Each number is 128 + 32 x the weight over its row's rms, rounded and kept within 0 to 255. Layers, rows and columns count from 0. Numbers have three digits each. The size before them is the row's rms in percent of the matrix's.

# layer 4 MLP down (transposed), 512x128, rms 0.242, rows 369-475, columns 64-127
084:108118104139160108130099082121109142140097185170154161174090086152145103087162089098177130113118186149096159129149084119131172179109117111170132149125141127145147128225124138085167090164143137
094:109121058111138148118133066100102103223182178060121104109132123108072150166130102103155130149123118129129161128175120127097152143157201117183128138127106162111157158138113124088160094172167096
097:121136098113103075081099113131122058114113148171136100121075081090093098097080126152125137129108128126113138144128116147151097159183144147145155157215149124074124158122134151156120107121109199
081:154134079114172151093194113146135126112135100169127154106114135095166133119131091131113137102131133152144135184143113060171095157130117127106122166161142124128110106160081181090173161122119113
101:128195184164138128121153144042118124118114145168092092121065135162125153182124155147113103143127106181103155083162167126146155071167141114133143159095124118190110128126101107094093144084074081
095:146145208101126134114149138110128152159090161155084128142134146131165096093130108158138154108165172102167115136044131128162109170151122104138136158137066121102079162077146127143102138104107076
094:115141149129100115096127153150168148122109173117175144105102171106121105138117124084117140098131143139108146088076154087134130136113132026149155099098110119094223163202121158188169110117085106
109:114049087087155159124135127135151159111115161079094175115112132123077101107110116121122189143099127153141117145132166150055123148189108100138139124120091110165143123166093118115142152034145124
124:106169142120113106166106153172106183116111089127139123154117109107142157153088157120162110125171136116115130118173105116179129153066142107126139121116146124075093102129123110134066087166095124
077:142133150115158065124141129163128121136102108104161082113162185140241134197125072127089153109134077182127115217141132130088153099165111193184198174123094097145153134142117093144162104150138114
090:166180120169205129105166092101070187126068115145127144164103149176149109120139104071101162166155133128137159097150082102139116106143102153167101127115082138117116136116148132069143082098142173
120:142177133071189146171119149161131166157099096157189094146109121152137178149118113127119157133128111129167177200182126120132129153109117105082174177159161083102057136181120110115106096131112098
110:122143131110146105091097069143166167148104176155151092053109127195088095120135068187092138114124169099183107152130134097183148153192122107097086147119117141141173149112169122091130121151109144
099:138175128119178219149110184211153098153147195150123107120157111128129125125117124214133133172061137138166146154163162121105120147097084113123171114176124119131073155112129163069126110106176121
099:149089119147080078029094152123151139173087131176125100130123086172164166161098117174146105101116159103140143119079162125132190104144152049119025129107133135141127126135151072114138106113122113
097:165105097085149141102099061049121134122164117117145129129082120113132197158147123083147134144125129114118135140102140097091132117178157136207111136050167157105147187132065157148140172082194147
115:138122084123112113161156096059120181144152160122120132157180127106139107108101135192141112130123106165095059142094153173129147079138075108173128082123113148072121071147210134130093141094131135
100:096145172182111131115135158085136113108068171189091113150140124111125098122150168188106133171102166166126144073147164107111177107130121103173090109110173126110113145110132161208137144126179092
092:093133114115135126132125125083135084146101123098139185119161116131098171145127156117126128087049164171086167107104131144115158162098121078160107110137157136148177094120096139153132133166096135
097:122162077133092143172130109126120121106147089139173178131103175104097141124093109167114108132088152175202138105114176069066092153144156096107133173120123185089185107158133117157110114072127191
098:104121066097121149140124150166062129036097102190121123073160117066177120108098098114095115168171139129128075163157109100084185143131089063141142106134112138163125157102114117093167118115135117
100:073103105136131107119163100150131148131155111172128188106148167121164093139109113108148112153144118105062159137163165170132116135102101131142113073157112153076171205110168163104182170105117139
106:125123121162154139146137076101104141117116177098119156081087156096153129123084180145159143077153144123128163133087175151099108117159111113196138120125162124155152138125170138113099111165103053
107:082133166095172107092079192199148137061052148123165100074166128127128130131103166144099159079104094091185143088145057194125134100159140137191141185151152109133078155125155089121139102081167129
100:097141176097100114114146102144161151113081127150167130129196115139165090147143160116111106128176118046145139085157198152093118139129114136098138119141092113167145142107134122141167026088077140
151:115131137108105148128141133149125099139148183111140115128053138166066101082137155115095152156055181167111110108143105126114084133160093139117192146160103167112122048151156143136112112104191170
089:134048137052138155119132217165148123154137134131222109113144132136105122094171176140063140084187097142123093091132113061109121054110094109104132094160120060143120130114098133147095148137126179
104:188094134101130197183114071133200114129129115141090199142173178135146094138118081118100155137121113118112154174157135091190144118163108164171086067177114156168156083123116174159128097163185135
086:104203113130155146093095099138125101144139110167171093138119099172109159154139045030168148109098138138094183130148149174081154144118124113098105114047167076168183133120103189149071140137154143
096:133102097123121114164147075148144184101165168090109132108124061126100174152188144173087146143132157135133057133108120151132157145175131110126142111197160100156121091148138153117128078074184124
102:148087106128170153105138105159117099147101142102090128115134168073130078124142112209162108115125059059117103094129218136158167150099147103150135143194151129128084142147153088104129105176133066
099:088115034095097130207154081162136178115131145141105094139093116158118106132158139135139108158145115184117180123084059113132160071132141091150103076124155146090167139187175157132112100146132141
107:126149145080100180105109114130107115151109102151092098162149113148084159162136111104147147154135136114122154051137133156133109180148128142183124140076100145139113124141182144122067140119080103
110:090156063117205144104168164131146157153113133178104141108178139140120166153137134100127157126157202088086129207107114123110119115112087145120060148128136112140167128131094159094095115099118129
088:123148141141114147151121124054171159163157078164109141096155167139178169176137186127073133075112141171153140183111186140083149157130163112163155120166139099128123155071115102145158128108156077
116:145114142172085114186110098104110134122145120157141121120057078153050200136164094104158128158138134122159131119119164103073161088150148146138102160070149164110107102108094140187100151135137121
122:137140075100173138162107151114092132094118121144140188135154158109089064103127157107102131087119087133086145056140103130167097101154073113147122116124129138043190128164124132161100139182127105
079:178134137125060112116127117156129078128065063152163065141115110206173098120081170134086115111123168175110154131130170097077116146062120117140141124123142164117110113118169112113146088126103148
092:128141139152131143089138116053082111106104129152124114180140160126108179187121163098084154151102188136101114124073143078103164082091111135165134138121131099131167103138078167163116091118079118
089:160159170109081114101138095161117145118079172147119173104148148054164119093118158119093135122180163149139142095100148110179150109089081107111121158145161094080149169163146162138125146092105101
117:108112114124146131137223114149163112148135114125119159121110123159195131108104097159096101135189129069186160136106101104122158098123119135183104115089090119115165089093155101127117088143145164
099:158149137132148129158120112167108112107140126085151163064076080124130131141140140148091080109057184147072103151096143145072097202118140163059114140108171130170146149132126160115198130157080068
098:161177107125129110047102153116163064114105166131079101068119150107180157124129148136090133160152087113148247141173107150099111126199101125091099119131134135170096094110116049155125102149127127
098:171151131093072158150140107149095135168100165123122153092164151152099030093133136149129150084199117172155135137141179152126111150149084156135112129169102144130099197160092078173076132136131142
086:098126094135159144094119207158138081128059106120174125132124150152207103114141106183104106152123148183112063127132116116174057128154116096138086163170098166126140060149111114075117124129083086
097:132088112086164146104152140105170130100112065150127117101148110131160153095128136086166154075166165103180134128151137130147167101118186118163101128165111166113155176174135124129084152139101101
097:104075128090185182173069106087149091124107117104193162113139128166148099161145099145102149133182171154132147116185143141091109141136133124109146088067155158094129128155144214139115117156062110
107:063117124152142146146139172143124149113186139116135125097070136134143110095147078101148143098106137127117097148152091133084158120145086144139127157149129092078117106117072085084064127114161151
092:192110136152147152159079103170158123165119121127102119125120127050126063091157115129098134108124164183179098109074116148091127136066113110101100215094171129150130139106134120127178170134098113
096:150092040084163130119170149198120180094122144159141119129146090099120154107158100090106108145134112146189150118134140133105097095094067117057097099132173099132157174138133157068109121152100124
096:135073169134110197156180105107144079126156143121110140107101140116179138122162064177123125111093161108165118123064142107126135078115184136122070157169130089130105146082148142157133143108162123
105:133122141121161194086123118134101109135123107131159102204099168151154106079184168125130158115095156110113133124131049176138129149072141127174120116051162101173135102113154126081073081130097109
094:176168135175144088095119112156087145149114108102131066105138178142163085088116132106150134154132142113133111156169152103159176167133161174191115085095119124134126158094131116190150118127151110
096:138140127144163129147159130158162119135153138103075176160103126184128131159144117175101091134162090159170166106113112076134151161144114124167122168183095084110065142149165153103118078162112185
087:159150149124213120126154169113135134116103090176092078126159108102054129126064157087095147099126148177179114158146091108125130144149087152162111194161105109141126152149140150141105072141078117
095:123121131134146095137173093162162097160131118153168100124095105084125126173152115133122094123143187100123143066164147120109158107169202112112131121051108137105089139111163164123158136123047157
099:098184101137102120147104123176128111146118115077109127139096114136148190127104110171047120089128154119131173131084154161124138144078171088111123112161104108126116136180068155174092071138148162
106:100078141073165148151184096205187145066101135107084171119136164127149125134100095072117194127158171156154105102086121200081138100137111148163147089099121112133091168073140141099144108127114105
095:171141149116125147125113104124104178102176089108109105132148129140140168144158154113114142125039164192077131145076188136144064138096139144113119090157164133105163186153185129081074159151161163
113:118107149071120145150116115136159160100080078055164125183156142123111108120144177170094142141120092068093170101098175130151161103123157105142092132089139115130150173145047108073103145196114043
115:131152164145115132138131143161115172196132043130189095134124161055075116146105131154111122156130118159070134102155163133134155160098132142120167085115144172098134122110063183134152082155101132
090:120123072117160190095166166140069179121058129059110136142148114122129060124156103123079180147149134165116098135191119126129124139127123127122128103156096162154089145171104191097147093158127169
104:135144145190140110114108078134123140195160111160175043143087109119145160128125115146205107099095145071223138114164137096088120123075099083109100139099104135070062141155141192146077091132142159
088:108122168071103111115101200131140155110118222111098127136095114104165174140108127108072104093126100126133080107145106110108160192160193084191122120125144202101086158096101130136076089104112153
086:068116106143090183110086147156179120042133122129112170134165117101150082126111114214107152086153127125100151135152153067070145142151103130161098159150085122133119157116107121147058089101149154
098:207139125196139108096124099119176129136117118101118035119147122128146177138163075042110132165122147092115183136097147157088116086113171057183144109146112124131124110137136138159080138133161122
123:080117170175177130148098154143162150096137091149138113081109149119157120146120104124056117143114121089119136138126151148150134158147080166143136183091104058109094073144155126100159088129178131
094:097122163087182154182102076168147160125072147097094047124114099078104172122119178085114161108109157137134114098101138088137108105084068180153165110133112123093171122104174129151038103111135087
091:140178151140146166089095106125120104142117110150118101170129122177140139125148116085102103154151156130123120115127093098152145117117126080148089129066191117156125090143171130110085115182061152
087:108114056138104131147183116108149107182133158158142159167175212090118136112182155213094162115099165158111178121108144109093127143076091137140128134111125169117165118106139105144183166152121149
109:118111132146109175138119097108110129207116163163120125190085151112181126083157134123156121112153138153143081140099185107154149102169134121054131116130125170092106131077102090066142133124094110
104:102129097098092150151130153160142112148134125084084125083080055113152103122061100153105129122135115129118149151114127112133108108168203112123141161140142111129122113145096140101142143102140093
123:115097098102129104142180086113122124143140050098209175200110125146161135146152096141160165074127107163148113132146143109125160134090104180137116157169116118105072117136093087112154114125149095
122:140118143120103093123137130079161086129193206105127152095176106129160128104132118122124107103094118117087110147107112185147137073154144159099105080181167116122079114103088092161141093120182129
102:171085115167109121127085194125139098126111109106161162058099101124170176124095116081100090146084217081106095129119156113156129153178123100098155126126138137126130093145134214130121128129136123
094:177084130086119130111112140118137134210183110170138148095196108088144081139159100107102136107182133079155098105151111139189146067139135117126143138180150068131091120081127101100142118162086105
101:085112087170149207144127114105095158157183092130176103225124128128170137167081144095120117157157065156037151136162151133187081151131125146117175104123199116147131128131119119101094124141070092
107:112127193154142066146095134145203169090040148094157119123099175156145130160151101130096061120161125180122113102058080165126124158098114094203148118106115119159148149162175165127065126131111169
096:136144118103122175110110112152143105108143088153154101106120116177106157096084118090115093116133148149150090148161096097107116137145099063176166133145094134116113106119143106136125034123125112
091:106174090069127151078139092141068077185151111144142055137125094137129100214112096095128131141128134187154126113138166114134124125161088088133140085108133118170159174131167050102103146108091055
111:135136150113146071140112138116106074152142120127199146153077146126135139199146127106137069096092105124186141105084118080160106138136152118042109119067078120028146120166061147142069187168088166
097:110112059115146145127099136138144096147083149151061169127155084148116103167122090166164066063112131129150141093097134148152175164163063121126119118182168145145084100172199154072120164136149141
109:083144138143080117144147132109137180124130113089102113117139118084157102157072175156148083147125113121148151127125105166135130149085118092082110064082091089135154164160109166188092182143130133
096:094126116160095111109120104150127188082092114118104200137089155122117090148173134083124068112134155205165209155118099086148186205113139135166170170195125142114155163122122116160186166095122160
110:178134128081157099085116121122157057133167092123129121113100073105101125149127105133166109098084131061073113170112114049107162135135155153129121099145126100131162127190069163062116091157091066
091:161207168160115067153087146090103166144054092181103147131121084090123120159206108105134084101161160131110085062128072125104105174134122109100137141136163160135138123152094167066145083110135100
095:092148078139157143151158117123130149140070126151123130159079137090152145140152172139085145088120156107079101119095103103112100120085149120166170107133139143140143131114131115150122146082143113
108:108191132117091126192121095191138125153117129158123168120093088168101129097128109184137135131097093103134042133144136132170097122114077135087140149160161178126119082124189131133140112093186168
117:128169054157123114209144090144108159108157141142101104138081101105086111181135111158134141137142074078127115141137162114153134106112126136167058091128090110146136104141086141101111123173108098
099:113105136135129173127107133082171111205117217166131073084147031167157128083121114120155140132132145145137076151097083100085123110098109125142143089128143102120141167135090127169140145139172105
093:100172094102117184148149099166097118131104120088125156154120097126144066079141153153101129136087156133134201143162134072108088122101118147128092152152117084137102130118160129096111019124158107
099:119119140148122149093147115199105144133165034112135165133137104105094108200130113105117198074095175116094123174139108151107140089135077096150146103085135134065118147182139123128133111155139133
092:135115069116151172135123115132143151147136034125121141142149118167169106129130114135156164115134186143102128100217104060121156100107122149195150154115088121080129119153202119139170142176147108
107:117111116128164135166088139157105128118177086126153157098200090197129143214147103094155103126159166135118124048132146127121167125075085085150133101119151061088119223076106138084122130142146111
126:147204047129118145113113116164087155135121144099115127121143142124132151125147111164142134093079112088146082129054163160119112127184142123109086146121155153083090054103112161106191113193064107
090:137135093136136085157131109140116188189060136105136181154139157104126148163113157132122123100193127165098101072120132160078145178142136106179183061135142137082105115162105133121127121125067067
082:083122121112177153089168155196123160109161117152130110134135103089153137099110101134132192142110098095154104178150151055202111123120177122152094137160153124117169139133123123101157118151102126
085:141134095135102109106127103118116211208140112139164146146143164189122116134181102147107163121185159142113107179114125157119118127140153175148129124182133105141124137064157157130104118119126085
110:113130109085087165112161076077173135148124178134145168128118148151104141122111105084196126103134192067131142091118165092148126120161161103077149147146137158079158137157166172127149132149107103
097:165134168026122122125107137112104141147023165132095092121124136159141108093151126129121120074095091172123115065072115137111117094125126072169126122109084131126109108117137197170117099100116171
103:158119150121141108091123155071129105098124148102176135105088157127133124152163105112141201193175152096085066192082142158066152108136148194180173179159134122149123143144136184155161151149188205
105:091120140093116127077160195138113167127156186106147080111178087107171120140128074195122139139149158123089041163177154097139116121179100120190143057151125165100142083089081066097146089138136164
135:089130074156136102152086154227174162135143111117100057106170142150137166122119130134146106140163091102148171130149127082143186104097135139083110133161166172092077113176171128088138078193121152
092:125111084168151138165135103127076055078123084154108135133092082067095104145094096112157130132126168103081183151229143115081108108149115116122083180131078095066118137153117180139138150164089136
091:093091175095130176136142112109120100123102161120117108117130091112113115168168175095148168123103100121189165076082139095123141111119133097112093120065117147070114103154093123090195132148132082
100:080146101108133144109152177118108113134116111075131083057149117147096061092163121169152142116098170149138128131109163184085140149164107164157085184144050149142144162153115080103147159101108151
084:064138190136171145184102144077088104145105146084119072134113127076123162088158070096083110163105150125105205054113157149150156177109129097029118132124151160116138155165139153105057166143139047
# layer 4 MLP up, 512x128, rms 0.285, rows 370-476, columns 64-127
099:153107117127140118151090095125132145140179127229149131100117110155136132092104092156061119120153189086151160094159188113163146075139038169093151146110135104128109105139158140149129123158122118
093:152143121152131139075069142120129138139061122136161173112124160091127135151081145141151086124092125054127148169128078130189109085156143180131117155126107183109133116169130059135177168111100112
093:097108119171146200115100151167064083144132094092121144121103090123156134177125194138114142130120127167123094130095120119154151165179102166143188159185126142133177188147098160139113120149135143
100:109108138075156121159101178153137180080156124076170111125138157095106121169148110115167176101127127146093178121114112113142170108112124123084125132144164200113160160118132129111157120176133117
111:079134173183131099149119138192147148156148133125052104156131136158078192054139120089139143170098070132112132137157145100134134073139147132154139151109127095143118143114184137119177118141134077
089:088136126118132070154171177106102105102083115172117142083193176117117130146148124065154104161112125124129130146175122160122064127191096165089089101118146158163190128109107121080139103111147091
116:166150102094135113114109186143058132086136085106142128143149146123049146148174200117141066121152123152142097123141120107176100161167156124075150104109083102178149111078126124099129109114153158
116:153149107167127167140100128103147122066203106129184087119096121159127152150138161134104107102136098151172151100121136133149088116169120211110064177110095168140150093120137114087125174109146115
075:102115122119125108067166124151105154152107120070134136172207094194174132138145179098072099130131101101114123144154094168069160084145128121085228130079151085139142091153103166126146127139140170
089:137152139121089171179132075141141104117203052171144175100156130130087103077088149190112098103107117118141102126145120122118133115110163126161116091071109170144130138097136136150137147127109116
117:177134099131130127128175115119121185119168128156172116131083139126142150173113134151074144117134119128169134197160123131156112075120140081099168147129099101134066101132167166004078155145076084
121:101128126110086115092093138173102132100137126085156131132136093196127135110075110116182153107155180150147085086128155109157075063222096128067140141125084081093169144156156175154179088142119098
105:121110206116100060124137123145098133118144113119151101172122099171126159105141135179118141133121139171177158124168078166151117060200145125109110142173079121072199113091144139087174114120102151
087:148118144107201144190118120125137137071191095164114159185161108124100049133147139083100163108119118152153119189117072139113116156106167179140174154130101111114170160159131143117142106096042184
101:145199196136153127110174177159078136103100121154156123066161141131105054078110147149089139115183131118127100139125128132115115145129141122147107110182068091145194103061080114133131059118099057
109:161111146111138211143126122110169137144171119097071130088137125136133140071096126124107115169197129149138088150121118093142142125178101147152096154056094088160150134133123100032105106118066110
083:123133119051114181179125077136143082148146103080186091094113130085195116130141135097160134100175124103122136162090116103160080209066136144137176154172143111128133117159108090062129087076108154
101:132106104124092117112109138147065147148147103185163151104125126122088198097158142156140097157087155157132143118126205148128139156104091174103061153065134152115131147118106126102155113130105163
106:125100112109155133154143162159097176095103084119031090168174132102154148148127123148211132109168145156149148111137130098171192124176103160082097158125140150112197143161077157084140120106135073
094:183145139159120103087117131129122128133163162151050099181133103095146153170188147110135148125121095095155151152187148101202113066124191159055127142145130104078143106136132119102119178074168128
103:134151133080115083132167196081146114132159119207128138062098188139120156136083136111084169153109077134142157149134078200167116158149194139117095138135063112107119127069142188121147146095158094
120:113089156145157129074164139129120130151149169077101147110121118128120086160078151056054145171136153129111132156170198141166128052121142139128089105165102146203149088112121157141164149086096164
102:178110139165133088163187163139122076133150101074146143140086106104097129071134140110186135149084130147112123085088126154131104131137152080118149142139131165093137173143100074178170145098092148
109:094095174135179027138119115142100205113097138112138125152141142138069070115093111125088118121104085158133137155150204197113151111167133098159131118142126140135124100080126166148125143121140125
128:128128136168154118136193182122110187123126130101147117148166200112148130142157136055133124096130156150153125146158093151114103148108145122108161147129105114185158059103153151076138108077101127
099:105110093121108114147084169130079154113101124164123180118122100084144047106083108156180108159141140201135145093152051148113128124151160229144159159110120135126144162084152117164118132126117135
111:129102118086097075101189151179094121143150094086119144128110151112096137100138068144163102149147130171146057150055185082112147131114094115091134109126092123091125174136146086161132151124161085
095:142110090106144096120168112072131153112122172132137051087105158190115114142121131106086140106124140079161077122106208133112124122043143106101128104114097102099134126109143088103128090199079135
097:134144105106096148150104148085113167135115167134127121109137155087059163109090141168058187124136110145118110134131146154164130123115116090137078118110078161143127100121128117127143083091081207
106:169101126214166157142087141122059146161117155085149132094173043121130129172114158142103086112124112093132118171128169120145197069113165134107133152141065127152104079091102111140174072100108169
090:116062185117149103097123142078138122139088143102127119075112085092135118132097154135127143127144129141145159146080064123127085081140126176160156120117120070160151063103139175105113193075157125
111:095115126117072053124097180150083092080110178118130139112124128093131132116117112108162164162087141092102103124146117095151132065175163065134139108164112134177077149125099119116142136092127174
090:149137139155105164136156111098112097139165108102225108132117113123106082145093071098124077149092151085168096053155134096074129154151077092166210077121145132148106166079094158177135107193087126
107:093111157160139059167101134095080141142196069129150113094135148101113170116127123179139127165076120148145165116131134123144118162099189122108101113105108169060119138060103044137163082140133138
102:120146155110116201147127159185100148178172159124138153079081073124164095102137080146130096170071166163104130090139157091143133139151121117129108141124092129176182096145079100156132079170091146
118:144110132136157159161052140151176107078117150135099108161177114147130085134147112112158139179067085139143147077165121071143105118153121103133138128173090058136136100113082129108162086171102144
080:110112175133131066126132149113106145084189149130114122147181089131114125170126084147124169173103062137107132171160128104100161070143167197115075134099144118153168123193124115111170202150144131
100:092164121123093148145118141171116099163195072082174112121141151175133108076126072184127113141080139159118119161127142107144077147130114085110076120063114164095163119127156141116048206113114108
090:117124185107125121169106175120093093096166178128104139083183166160215159163143094095141174149101171188132141170169090148152104145156120145110068156132120139115099092117142198097113150090134138
113:137106134104193133168188094099138150109130130182116135111098154174103163121144162125159146115123087142117161139117130100099124158046124147141169077101135132180142050104129153123097084082189136
095:110110197111088201136167126165071099143180085142205059191199155080144112189111114079125133119187124141093145165096146147147121086161113136119131130129089123119107118130154112137109170102117150
097:190149127112106062139121107121115127145154110107137138117109179154126105162089093078190167103154150142081153138143101131108147052167096136120112175120125117062172179104139113141154114088128150
099:082082107167144119139117130150124138144117114123097087149086162052138114197106192111124110189161069109142152149151117130145106142129204147096107127130145062222139115110157140091099142111181126
094:122156168162117147170169089117143133178127166118174082129140120096079147060077112123146164089089138164188074134135120161115124137104127108113166177157109126183120138178127163119167143125083110
098:164141142102170132020163119116117093164153138083166100141095093138139132130114131113180132123127108139159095132144115130117103136169152184094135169199083110178158132095138120210089166108104156
109:128122090137070178088157169115119080148145149121148124150209128109170110115159162109221161053102090078113151099120163128116076100156100055077160117139167128138173114182173096092105113103158093
107:092154176119086098159173184088136101133130127125160132101151139061143146189090062143146112085157083124145151149193149126172145153136076129062156152149162154178125085127156125073135116107119137
087:191098111080138122119094151124130130151125155118158058169112162067133119134115137090147151126097098173145120166125111131117167116217142140109124162156090145088109134117138084040122225083153155
104:078115095146188136154136156168132139118094122088089141129130102065136156163120117094093127178142119155149106166114096142120080124141179192180075126070140131126173109134075085117145094124134210
093:148159166127129151096123141128112118095174087148137137096151136142080145110046084120058197129110123151116106057146130144111141131157143167076110087127140078159123085094129100083098159141100136
107:101148157158166116132117140125087109140143134158117128101094148159136093169137162121113172128176160136136113108192174138167144136111095112149090172103112044124125158108191125072139111061111157
099:164126070192105152118151170098125198077155166151132106109164162102109098092081150156128136079129044138135183162159078073169113162149134126114116123120132094154112114158191164105116109082149143
102:136147123127083144156152168118130055164138120130152106089147143075120120149090134075104124147077150146148170149155140117193168113120066160136103166103115081158188167162066153126062103132133182
097:133176137163074117155139165163107146163159137150139189115169156199086093116191137125140106117076160158111129128096134122149087138075162106113115135175082080064103125109158135080133121145200069
103:229169118128098116155125137120104182167115190156121121152125143096130126144116113079061156219100146083216055098191083147144122129178179156120118141121143057146090093116090138127126152118141113
101:069059088108161145114116144154124161147125170116123113063184064147047135118102074156077113128155088117141117139104197175140144141094130118106085118068108095152117081139150117098101163131128106
104:121091058128167095149137145183084155144127107077148165142167133135143114189130149105120154115072140149095138155074122128094100094164125112140155110136163154108135107124161040087135102150051160
094:194208142147185159167145117117099146166192151107105101132116145110154153176173109140126144106126109208133158152126110146113110072125136162096088181108119146165126104133105107127124106161032133
113:159158070160200144118142174148129151110175091114083143105133147108124120103169189129076106185138116095091153150105129126142122150174186131136166115129051121127076144175088137094151118172075139
121:057090098099073125127145176142107105193151147101141172075124137071039140154131083134099103135182125179146122083147084193151116147137101146103103128102188097106139134097144082138101108118149084
088:141064139146077125158072137128126104171133113180145080148118135189092118120089192155159086182113137113128170124160194125116133135094063081119119119156138135045122165110174113127107148161148105
102:169103199140109109126199112140155150118137156116130132075134151081131135122124180149210116079179098098112149184125088116162101101180131115120086184155113071160106146124108127156175149061125105
081:159121128124136126129138134122075097118120067112169143112145180107109120127159143057184188125116160172178150094137155139161146166142140106113156179159179076171161108145122110091139191132066152
080:088149137118221113092109117109041128140079056170145150173096135111154102160097142147151119149180143115229118086128174112147139134168123133109165161131090086146169112132089123055141170103155096
102:188060137131095157171102104139112117093162142136138150138151142135115166137088187083124098153080171103142194107073086072162123086144125121154148161137106159142134126110095145112093101157154068
116:119148159160146046142140089112162181055158186113125133079162146054080059110089104115156189097099090119117101157142115101173142128146108081113098123153114105097158098123137051142099108139148155
105:145131122110126116100092143131115163115135147173111117108205158103123146101111114151101122109151123165114185155204112136099100112150100081050155211197130125096116137102146051139142112124113149
089:137102127112109077123133157093056171152198119086172151089074169141137124146134143107160085075139131163128137116107160163149157127116179114108115129149124124119106156115172121117148110164128191
084:161121130149098187139078122141162110095124137116169089071127113169123224178104118172162080140057108164114186152113174102128137121094172124138123113174158097090051157190136122064107117084068117
107:124112141053148080128138179123125059103123174159142177107124150165165194164126089074127132114152116169134175141090111123125109145153140145143053119140185143154144028102141169121148133090131079
106:087158151088106125135115075186109141182171089137146139107118107159142088087115112098139129134149142099178105099117135098191168109179157151141195164116071113196160106096094172127129153143108107
116:118137123134114116160116092102114187115101087083079097122132043088126136140105117127201133138197170155127129194111135148177139115124149181067168144125117127142099144096096206104145078052088115
126:113106158149143144068164163166165105101186172118132143144178139122083099103135124107133107110081129074172120107172113170116137134120074182117111095149113125148104179149132104092142099163109155
096:140119105185145126127090118144128151154145138164094110128131155157144119140122136117140093161146164067126147119124145136123145203161132124081150139116083139131087052091100159161100128137075095
098:094161133103081123121059118087123115105161152149098116136121151077171131166145145106177137153088115110124136155094128163166171065127075065118111175184139093102129123120130100091143142100140145
102:102138173156141084141129136100176131122167141083118149110151166051126115168077069133131156122132130144060143110102047125161127122187113126135103134097178103154158157153097142094127134105087075
116:137139175118109095119140138179139124179131159113157131119166095115087138148155106121152144211054090161162165131148107085138120118120103145110044141119115093182091092103140104151088121109139144
095:078151118219164131076106156154117146114095073133086096154080113152118168162100097141165099162131197158164100094149185126158162143180139130098139093117131119107158102095111155111090165096114141
100:149174148182102161060126105161118109081170139118135106111122089133142123141192150157091157120113161143095124091129137118174205137100120127112089128168098094121183214118116144117113152094091130
103:170096078157148085135162137122132113151165164168143131111101160124121139100095132143107213147151113108183150130157121190098089127103118148162046100113118116154123130133132125105088144161131101
104:159131074117163092174080137139137124112135065112133130091132150169123170104154112136131158065156104182139131151126051142152109089120155123150077158064061167194135131037126094168141124111137094
104:184060095083153116120140171117159135094139120099120081162148098142115088120109119176099138181137054173118129138133154100116086096114181153121147076121125092152120151066162152153147098100146124
101:093136161130183134139123076132104112122128146148096130090089086161185083176097096092155124172101132205176175158145083084161100158179091133110107118150136119110133198168102189099108142142074143
110:141123133081126081097170152168134095102103130189142142083127090173130170123128109104134167169093065131173175170169102117092183121082068118150165127146098102163096108148126107104114143097104128
090:122145183169170125117142076142148154111130131147143067171128132164195182102125169075150166111139138131101168131146169128183119105129167104212122153041112131127116168100147132170118107166163140
096:175147100140132115105215146096113114088130089139129120114161119093061145060105108175123155130081092145111105143177117149097109076140130104106166148115116132134171091116124151140103094098175111
111:091100147161065139163078125111117213125156122077139094097089123107142196123125109136127142109075126094104067138062120151153147116170125163100126105140147092122169146132177124154116122157058152
112:144119057127156127155108045102097187142123125157124155095091099104135169147152091146162145197113145110124131110128144161111134091152133145148109071174134144126156107113107123130146091172095096
095:146108102106154144103103177097066134148126130175139105110113165065112160117129158129166138156092160173135132095089128138163144127161097204081082134128094085094138120178161090091109143170113097
096:116104192148153126096107101110121146137074163096112088153148107137153072133053163166076129140111176144167218111116119080197113143124110141097128194115074154169121128091179157152113103143108098
117:112152120131157139119163130127068151139053115115127114140133115184141098178105125164076138167170105117102176181122159128130072116114074157104146034059103123122142068139149109110089108179109184
099:149143146148178117101205159207131146117140119152108116138136043083120111130164131152127142145100156155106111130162190122070122140113127084113074147127098127200173132071084144118087112160108085
105:111139136170121120146103168156121110127119122166164122114075113126187103168135140201114170123139138167107111187107159098140163146133133167130042140129167147118116062125178071093146133078148116
112:153133117156182109154109153078172122127158147070108128114144096124093087111127077116168189154022093133112060116055098160093126138178118140117112071152123082161134123135137149106153046178122081
099:167132158142105088134141184127162105134136114119133113128111155111094097037126121126157156074119147158229110110175140131144153120132145196083093129081109108107164136134164106178194106067127124
098:100139138123155136088106115155123141086128131062163056070069100127117142184138216117118118100170109166134122104101136139170130116185195125140143142134139127150126188099090140153138139122064092
106:129101110140163145184123138166167156162164095113172100105157119203059152111109122160178116120058121174083111123158193164129122119119146073102114130141159022116118163100123115107155158109145134
109:164139181119100178122167152088108079136120100091127126112141121156146165169101174176092186151152090125140205181105100099164150110199099166092149115154140129166170109154080150104058068085075158
099:134146064215134074117164229131154121168114113114109110124106159160115138105157140144113090199114114112168121130122158076139135126106134143153129202074122144102143181089101105135094146089104083
107:153148170141101120123153169153145157116143176126169120034195133084130052099100120157148161105121154156096053143173142118151158140180164132173079122162101120139167142139138091126157127156118071
106:160145140159113144140138148077085113118190189074151122071132061079071143143130202165143106082119139115130089120136149161134112142225114146115104095125105109205133109100120146181137127120099163
115:047131124112126088140174098102100170110105173150168135102156127098128157169128140097122168127146096170165149200176119131143110108095111168141101164101135046133106076125141135110126152143113130
103:157096086168204142106131133146131159129142141215094142135172140107140116166165170092128102165123142145166108161119148080137107185146135140133124152105100161167138103141136152117121143174114158
093:171108204079125183141134140129143100149123166116187165111196161119119143131160159090087149095128114133184148140155125181145118098144099142110119145119097126134124029180084110082160128133098087
108:125114121061152124089129179158148106125163113087119153130132164145154121114057055144054197116181093151128137146119120153136115147170133136063134170127141114145124069131124146073084108146101128
096:092139168130113081191109124176154135117113130075111108195100118127145162063145119171132135115086105143125111157126085083089100142153136111090150163141088102119098138116186091085122151150127136
099:109102189173172141123057184117105186067111112165117164134153150150169128190103122144127169178131063159117206145087097154151104105157180094164172106157143078068095114116084162073109134120169117